config.yaml
norm: "rmsnorm"
norm_place: "pre"
rope_theta: 100000.0
bias: "none"
tie_word_embeddings: false
parallel_block: false
optimizer: "soap_variant"
learning_rate: 0.00793
warmup_steps: 74
decay_shape: "linear"
batch_tokens: 32768
max_seq_len: 256
Each number is 128 + 24 x the weight over the matrix's rms, rounded and kept within 0 to 255. Layers, rows and columns count from 0. Numbers have three digits each.

# layer 2 MLP gate, 512x128, rms 0.298, rows 305-355, columns 0-127
118105153173098123103127109100151085065098151105143145152119149101090132158079115128152153129123129120168170145120148168145144117112092097105122137134092103127104128165108138144139130099166117159141127124155113134134124095130127134150101173135121126134136151168174118145115102149160148121067123145100143121107105121117129111129119166148141150129115117128136141107092105099149122159103
138137160143108167127138153131125106130113116106138115162128160165118097136129104092183153106176119135108171121122125105142109126141051115134128144115084108131116125077108155117123136110115135149153117146121112114127125142150123090106142154111166146156104150128123097113122120140151117129097111072119140133078091133147164125106139117111147152164158137136157119103145160127142127131135
165139116119136144147153104111125126134108141136065129138136117150127101141150125150126143131129142092160154140159078123142117109115139122174119158136105151146146145126105174110184113167151085091130129144076125119099127142114113086170139122117137111120112148117135136117093126145094129154139151126152174100124152130137106174142075125126168115126104082100102124125135113164125132110099
159125089164117109096154168132130136153110095142116130136144163104154108124101118158115113127118133145097129118118116159116095176111140114173115141174102102159146183153127141104140108130174159105125156127145147125145115130077137128099102099141119145109156152097113119120111127143091145098126120142125109134089121136131107123150173135130135146104115142119119122154170164113095141115121
143165112109114153086158094138164087133153136116123105136115104104136155120135141114131124145126131109173117112135128109120114102137158120104088104162125079134141125118135121119117117140080119115124129135122150130137133136092146125142133112100121117127120150181126146103114153118190121129144128144153093144122146152125114114112131162159104127094112103110110118117093128117073106100111
112134089131148137171150102127147139133135136118093161131119128162114117115128148160092094095122067085136138110117136103143116124143089124107106146110107128093122140111154156149149175137120150132108080170129155079137134103099136120170137104123132143094112120142143139086131133170133168103126125153123144132142154113140139141122134138123096106117121133124106160155172152134124173093126
166136112183149105122113190108105124165141102114148164084143154178105108127134132161160165131139102104135108132131191160131149123134090156124122129096115113114141147119139140145124118115127118144098139121123168127135123118118135163101093184108137113112100134139108101132115117164162123104113117080117111166079106150163171117099143127162172132121153126075152162152177147135122153151118
147163096151121119109109091110107148091147122109118127139124108137133114141149126127101134137085121157111123154097127117103154173132132150114127167117119095120122110130099129142110104122116104128161098118101089162113150106089167127063161152152093150094141140108132088144117136123096179137141157121105134132119115194131104181129133077155098157138164149103094111144118151111103099137153
091096159148107114083092104129171137150114090103216130096153111174122145173172093063117106120146106086094135111160143112121142049075131144174106137118166171119129074151138158139132138131156117130104080101107107150139183149144177097130139169105114144093143121154107163105113112116193082086105082136161110132051094134098152149136143126133087127127111088158152153163124124137117145160101
093130121105157170149074149148096099113148135147162104180087110157061156115116061076180129143131108118134066112102096156150092167121119114120174144123084142175115097151151141129133160144117126109100087128163129141125147106137149121159152095125100151168168118105155143139122109126151145173146107141111115083181118158200122088098136111126162092147150105127165083097131139110156126153114
106161098135125128129126141114123117089116111151088174137144108138123103154194134120099119153103182162093106151123150133118112164115140113131090157153117091196151139134142154142093153119138110150119071088101144127159131171118145110138153115075140105103129103135133104121141137109111132129190103139130137161112125141105115168156111128164143140153169149119164109133158157167116147118147
164113140106126103126170137067116182143102095149137128146118079144134129107153141145151130134122135146117091118145172123087177138084113155119155141183140133115106187125151108153134094122118110145096143084121151103136134138115141116126106125115101117100089103104116107103088153141166137138119090120124109149104128166141158077109119143129166108168138138141134138106148115098129145149154
144187183164090171082132134087107117112145154104096126129109131099090140122131145134115138064166106155119118111163165128104087105136129127119100119092180153078114140076115139089128125154074139189135119147131076166121117138143104173096142119131130153124136122129181099158124130149132133131118065180149128146108128112146142119143127124143107133116127132137103122135127183114113117113152
113141109113103133121147173140132196142141143118115101176168129118074141166168148186141157114114094136124172109115145109127115153122126177120184152148102117130098138095149132122176104112144141143079090120155122151169125120122181118111119069103106149091081148073094185108148108149197093104107115158121147116121124140154147179113119174074131081137126141143120149100106140136130088129129
125109127119105147130115148139110084172116103139145126092091128086105185143120115146143111166097108147128102104123132129130131132117140137152090137100151131123116127151142129135112147139109109136112144161160139119121118097144118137134115110125137107133106115143135168100104154149144132138158122102094158095151129138111180111083145106127145103127108105082159126141135122130128139160133
126130103108086122137129149113126127141131118122143142123112110079153126155124131115101101133161128111132126146151141167134158138168186144104140109113169106128135110167112121121160102145121125101144134078148134116147154157120165145165104126107142138141104146129110112183142153107120100110122163142093138121115133124150144139152107111118143113120144147153116135143123158141076135113134
118141128115113085118139132116124090134151131064105129164109090108124104113128127099116138162128114126148098139129109100153082181112131149167141163105135147106144094137133161147148099145110130112097099127125151141098137125130131111129134083115135150114127101141173128147109154156143125161098118124114129094116134104121113110111150133126151108151126131153123153111144140148140123116137
110143094161122121139165141130150097130122148167086108122140100129105114124145104115134113175091127112062150086112119109137111112097129126130138112132136121130127117161100103141116112131137167108157124154130147125094147137126102116117128097131096117112125144112114134106111137105136128150121114136087095161131131150148121125113125079130113142101131089124124150127124120143118109123134
122117089114135146136116125134131152115103147118137155075108167118145096125110116151129175114135135142113077119095146169132174170083097150124113133146140076129122100154128124110088087169178161129121092129109156168143179151155108115142117119053105147182100161112171133124133156127154086161135166124093138111099106144132152142072116121145140130094111131110124115196093113116125136115134
114124155087146161119155146099135128111136109140174103153124137131118114137140138126123111110136105098122118129147139136163090127129123154101113106074148087111109172172171066111114110124118125151104146124144135073130117097164126117172134130118120161123131120137116164109123115099139124115099142136159148132146147065155123106126150127140127151134131133115137149111124155111158143115105
115148116151061149106141133145143124123118152063136145098118151146113113122097106159146108113147132133115083109113180092170134111144132148050135090112122158105138128163116127164110142115121106140127143104160141159142098125104123111102143149132107084138119155161166148153132159119186108133142121125151104156108122116117147132112166127156126155128116133145124188089133121122128144147172
157176143149155163082105154140125120166086131134119148112104109153127198145125116125134122136173105129140086119143114153162138101140150151124116121122135129067120128124111109124103160164115111107124142115098132156121093112126125123113137121130106068132109159132102120102125148128068101149160173110149179103151115159137158126130109161099119126160147153116102137145098107143165088195128
119118152157115171082159122108158138172152123110150159140157125162159129156122168119156165158123099135108147115141136121147091102132127125161109150091148173135117138117091142116135143122133176139160097113127111128116163129150124112125151152118122139123110137132122168119147124107148123119127148161171132114135117173098124111098102168136091162141139105139126150117128155179093120136148
145144125109147132155122155124087149095131122132082145089107122129099106095125085095143120151137108130143115112109114105147174099120100149142104132125103127134129147148148109092073150109152165138095109127100086150141111166123129142136146153143123121144128167146115124120154128138133136124159066117137146125131146155131097171097142154163116168114147172124167098171143093145110085134118
157097158187103139119142127148138101125129166087143112140156140143142133106144130162098116129173074157127148086122128101135138131124135143129159122093128108119171109142133152104154094125120137158095148116119143117099103137095138143139131150137139170150142136138137105118131079120141110144106129161169137124168131132098163112153131112140117109123138156128134138120146107119127118102128
081143122118102150156120124150142110148182137149118124140120092110128138166127109107104159133120158146129144108122159138079135148116133120090144101126160131106109116132139153125128116093096130095127121131111141144106120129073124087137127130138128140118093124145182138135131085094111107110095121130139146143117118172117143108088095116140129166135123122157116131121131123149100183116128
113185119133128166153124140100110084108150147094129132100061137166113123141159161103146197135149107099130126137163085085153123149140115133115112138130096155163120101104081141097089125144138154137089118177122143135122108088163127122114153158111111147142099146142140142162112121157126143147070135146114093142128153124105170109093141109108087100093096141126122135138124121130153168171117
138187106114146161148099077079105123158144111157083141123153157133144104140139138147125138144100124121093103111156094059158109085135132135095128121113145104136105127173126136104164150143132140168133121182158141122114164084121144104119116102097072148153164137089135163124146122102124159150112156135139120161156120136131113100106148139108100114164141081103147128077094171114152156157092
172100159128150100093133159134151106137113104123151122094173109114102147127186094109151138159136115129106112098113104106131140133097131077102090152083130137174143110161144152152114091141151101124127126141140133133133110140105156137154118116167119111101124147132064102118150135157101136154138132150128102129134190143138162095156118152149140099130128141153121118129124119110111139137133
114125161145134103135137106110111125131160159107070100193119122132146136189148128169102128142111157108087156110147161125110131109133140122134181171125160159110086113146150158155094120181138106137142070103091161177157148149164155116136127151122188137161115108132115092111130097145159107167113130099158134107103086139132135164124135120120126156115103113120072167152161080169125129156141
116136130129110120139119132144128109117163167126180124116153101145158156124150117104122118157148132094094086128113105148159118152123124099106103162112118136133134106192088152124136118118079107130133101120096140113148167129160141134166148128119086114096115116135168149112134121125165107101131103127134163129162139166158139153111127138149145097180159130107133088120125060085121155144100
127123140128128141091129103095134092142086116105135104122090140102116168125155149144122139141145110117095114135151149121147139134161091122133133111109131119135118145127131154117162121140107123118120105126155132092149115139151166127147086130100115135136121167124129157122150141116123128156138093110146091119106081122146138105127162138136167151085156134096117153140134108130150124087113
149131105139122112147132158109121125123141100153137126133114134128157124132135137167142156143106149145112099109119108158144160127096150102128121121124152111155151138143106155123138115106161137134139133109118143121125160146122122126134124101115095112107144165136125166127131143126151143087129145156139110156119139118115114175132095142128171143150131080107133153112124153092146104144149
075134139108116179160107088092127083124120116144152193156095118132087118117133135120130139131107146094146094108117105112161095109134132128150128094180105142105146115073114144098135172148134165114087133166117167138106102095133114146187131104150129128131141161131148142131127131139138147115149132101150192105162118139150145091127098146121117142143126094167115088091104115116134109123124
112127162109111154133101120120143131115114128143115114136150098164146168175139080113143142110123129102121128138119138109184095086079114142153087119110163132154141123145098117096140132127066137134188161121112105126113147139105140132110120122138130151139142099100107125166119120164152103119125118140132113117108113097184159133118109130136120130156099113160144127089088121167131104116124
097117124124133160146124155145145150146155099117118107136121166106162121160151175125113141160177129128088118108118100113162126171128085109157093140116126140129132119141153131113124116148107144140117135149141151136103101129148146134133153130112142170125139123117139112187135084144139105099085166150150130115122119129161116139166110114093133129118114157138130161146119149153124127125207
126132121111125128091144122132103145152132134152151148124116114123121096136105133146110113116055144116136128107154129107146142141152122111159098106145151125171122171138129142164126114100122085135124122147146124140092160153123126128147144124081138131112135169145115127102138122088112094136144106174157087143143115141145099135111119166120136136125130091130123160139146132140110128109170
140093122099126112129093123162127147140140120164153132131142108127131148126116126118111111124126105102115149122135131137112179116135077157138131154118139134110118101114129156104144143127159131134099134144156146064186129147155123161088120087112112078129160141193132129117207144142140106131094139136088140172126107106115123094113164106118107161136081130100117142130124131114113120082120
150162103139124119100112117087142137103155138134126175091144093120136111122106127158158135110100148137113144098117149138114105100134123138111153120117157128149155139095082136075099113108151109132137094148126093120151137103145118152137117162109100123110140136139119182150144105136129160145158125124106113151122144140122121134148151140137184140139127136120163072114114142139120080120151
130094131174115123126162142151103131116104107143075102086146127139111128141125139141134141151124128147104163151157137096110097129160139130141130161112102147090113125136183139126127108098157109140123071135126115176140141142099121117137134120110143143171113174133141154133125126109072142119183115101125095147145115094137129159074147095145112123121154171083183125116167124133136166128123
087150073107106133116104153170188144109130095094124155120137102114073153118146191147124155150114143169100121124131131112110135129152098138105131168072122164141116139129115183133104101125152112132118133116113154103125112117130114113159130140109109157176165134142146114121119118152146106133158129133124130125136109128155120094095110083156116124140084129138170157136130152167147159126141
133151155095151147150139127071112118147090121088109125149148153118104124172099108147178132099122120152145119084135132138132095142113168121150147116121162114129127142145068125140145093133166127178081138096142114170106133154154147132100148127122097112092114147089120110144112137085128133135130118107161161111147077131078196165185141119159148131147127144150142105151114129133097153138133
157131087143149135134117159108139145125148101133112136139102156136114113146137136110126147127164113178136185154113158097138119119124078146082114137134147104107133123137142140145093086079146100122097138163123130135133086150088120108150108143111129118132118120150106137118158117131159119127092075107167078145090115142155141102080127141116079130163131119134140096129110133122127145122124
134153112120156163129166110116094166111125100124128096191163129119169152108167112103104120109097111149108100110168158128094158119102139109129117129106155133123129126104160109110139087141152152128115134104130080149093114116095146145100119152119121180116130124097103088171119102058116137166143145150157099155137088168126124113124146101141162100116148150114125157108159178126147111113205
116151145125110125152170125151125113155110134133113149118156111103152127113179124123146146131122109109108104114155133069092140146133114202145146127108094080102155153131111094085124105167142133149099104158161130133107100116148187136134117154137116093130092152124131162133147108113138123126124112161146121117123113135140154137157129112106110143139102122136150103109148131118116100130085
120084148133132108143138127129185172104179116131107087112127161103143115130105150144159123164122154101126095125136130093164146082138106134128124113102144120127130131122111143136109095131133139163138086133130097129158087153133116099123106131126069127137116142146152144149187101134128136136136154138162140122133144112122139147129128148139108127191100109143104139179106108112112126120150
134150147160115085131147157146151102135107143126126142112135130140167101115102136144131123180130117107125116103131161129156118121130111074132164066143121119114123120158165132151109143073114105116099124134154088157107143118130089100155142111136132124104129158120098133141152136133114143133162145119147124116116150167138119135156130112105116119130121139139126139147113096119113154138107
106133142125152115105128090106100134135082102101137157141136086097164118143107087140181116118113064140102064125130151138128148115094155140103096124137134121127109135110111120109121141140164150164120151143084128102134124112117138149127164152128117128159110149109111140169148101106147129062151154105131135099142165121092185139129108148153145159146129137154140080142141113094122120110149
145127127095129161085175107128137098158116116072143113137145131145097154078125145121088135127126152121109155136099128134129148087108103163152127105063152168086147158145107104089092129130112134128144161106120143141122116143105112155119152169111085164095144163153097084134146130133106118120105131146198158124129173098143146145134109065112092181127135090174110115131115099144127079086157
107152107175143167095122098138147143107102106137148136111172158083190159139141133116084147185150118156107140115189161105117125122117115145155151108100110165112095138135107106128107126152153153156136143115122123123115117139133080110105116140151078134117103118127083136128126161116163078114081131112162109154122114105089140150120136133128144145180166143130126155140104156112092104120120
172150153086100114141156103147129125114098126133125136156137115109178117139153107167120142141133105101132151140137119128151110098148135099115122131188122113103105124142141165163132150205135111139129134082110154098134104123104112119129071108120160164105132099105100101119129097131077098119131132131151100108143149149131143142144130149085150151142155117087101142182126125152109128155122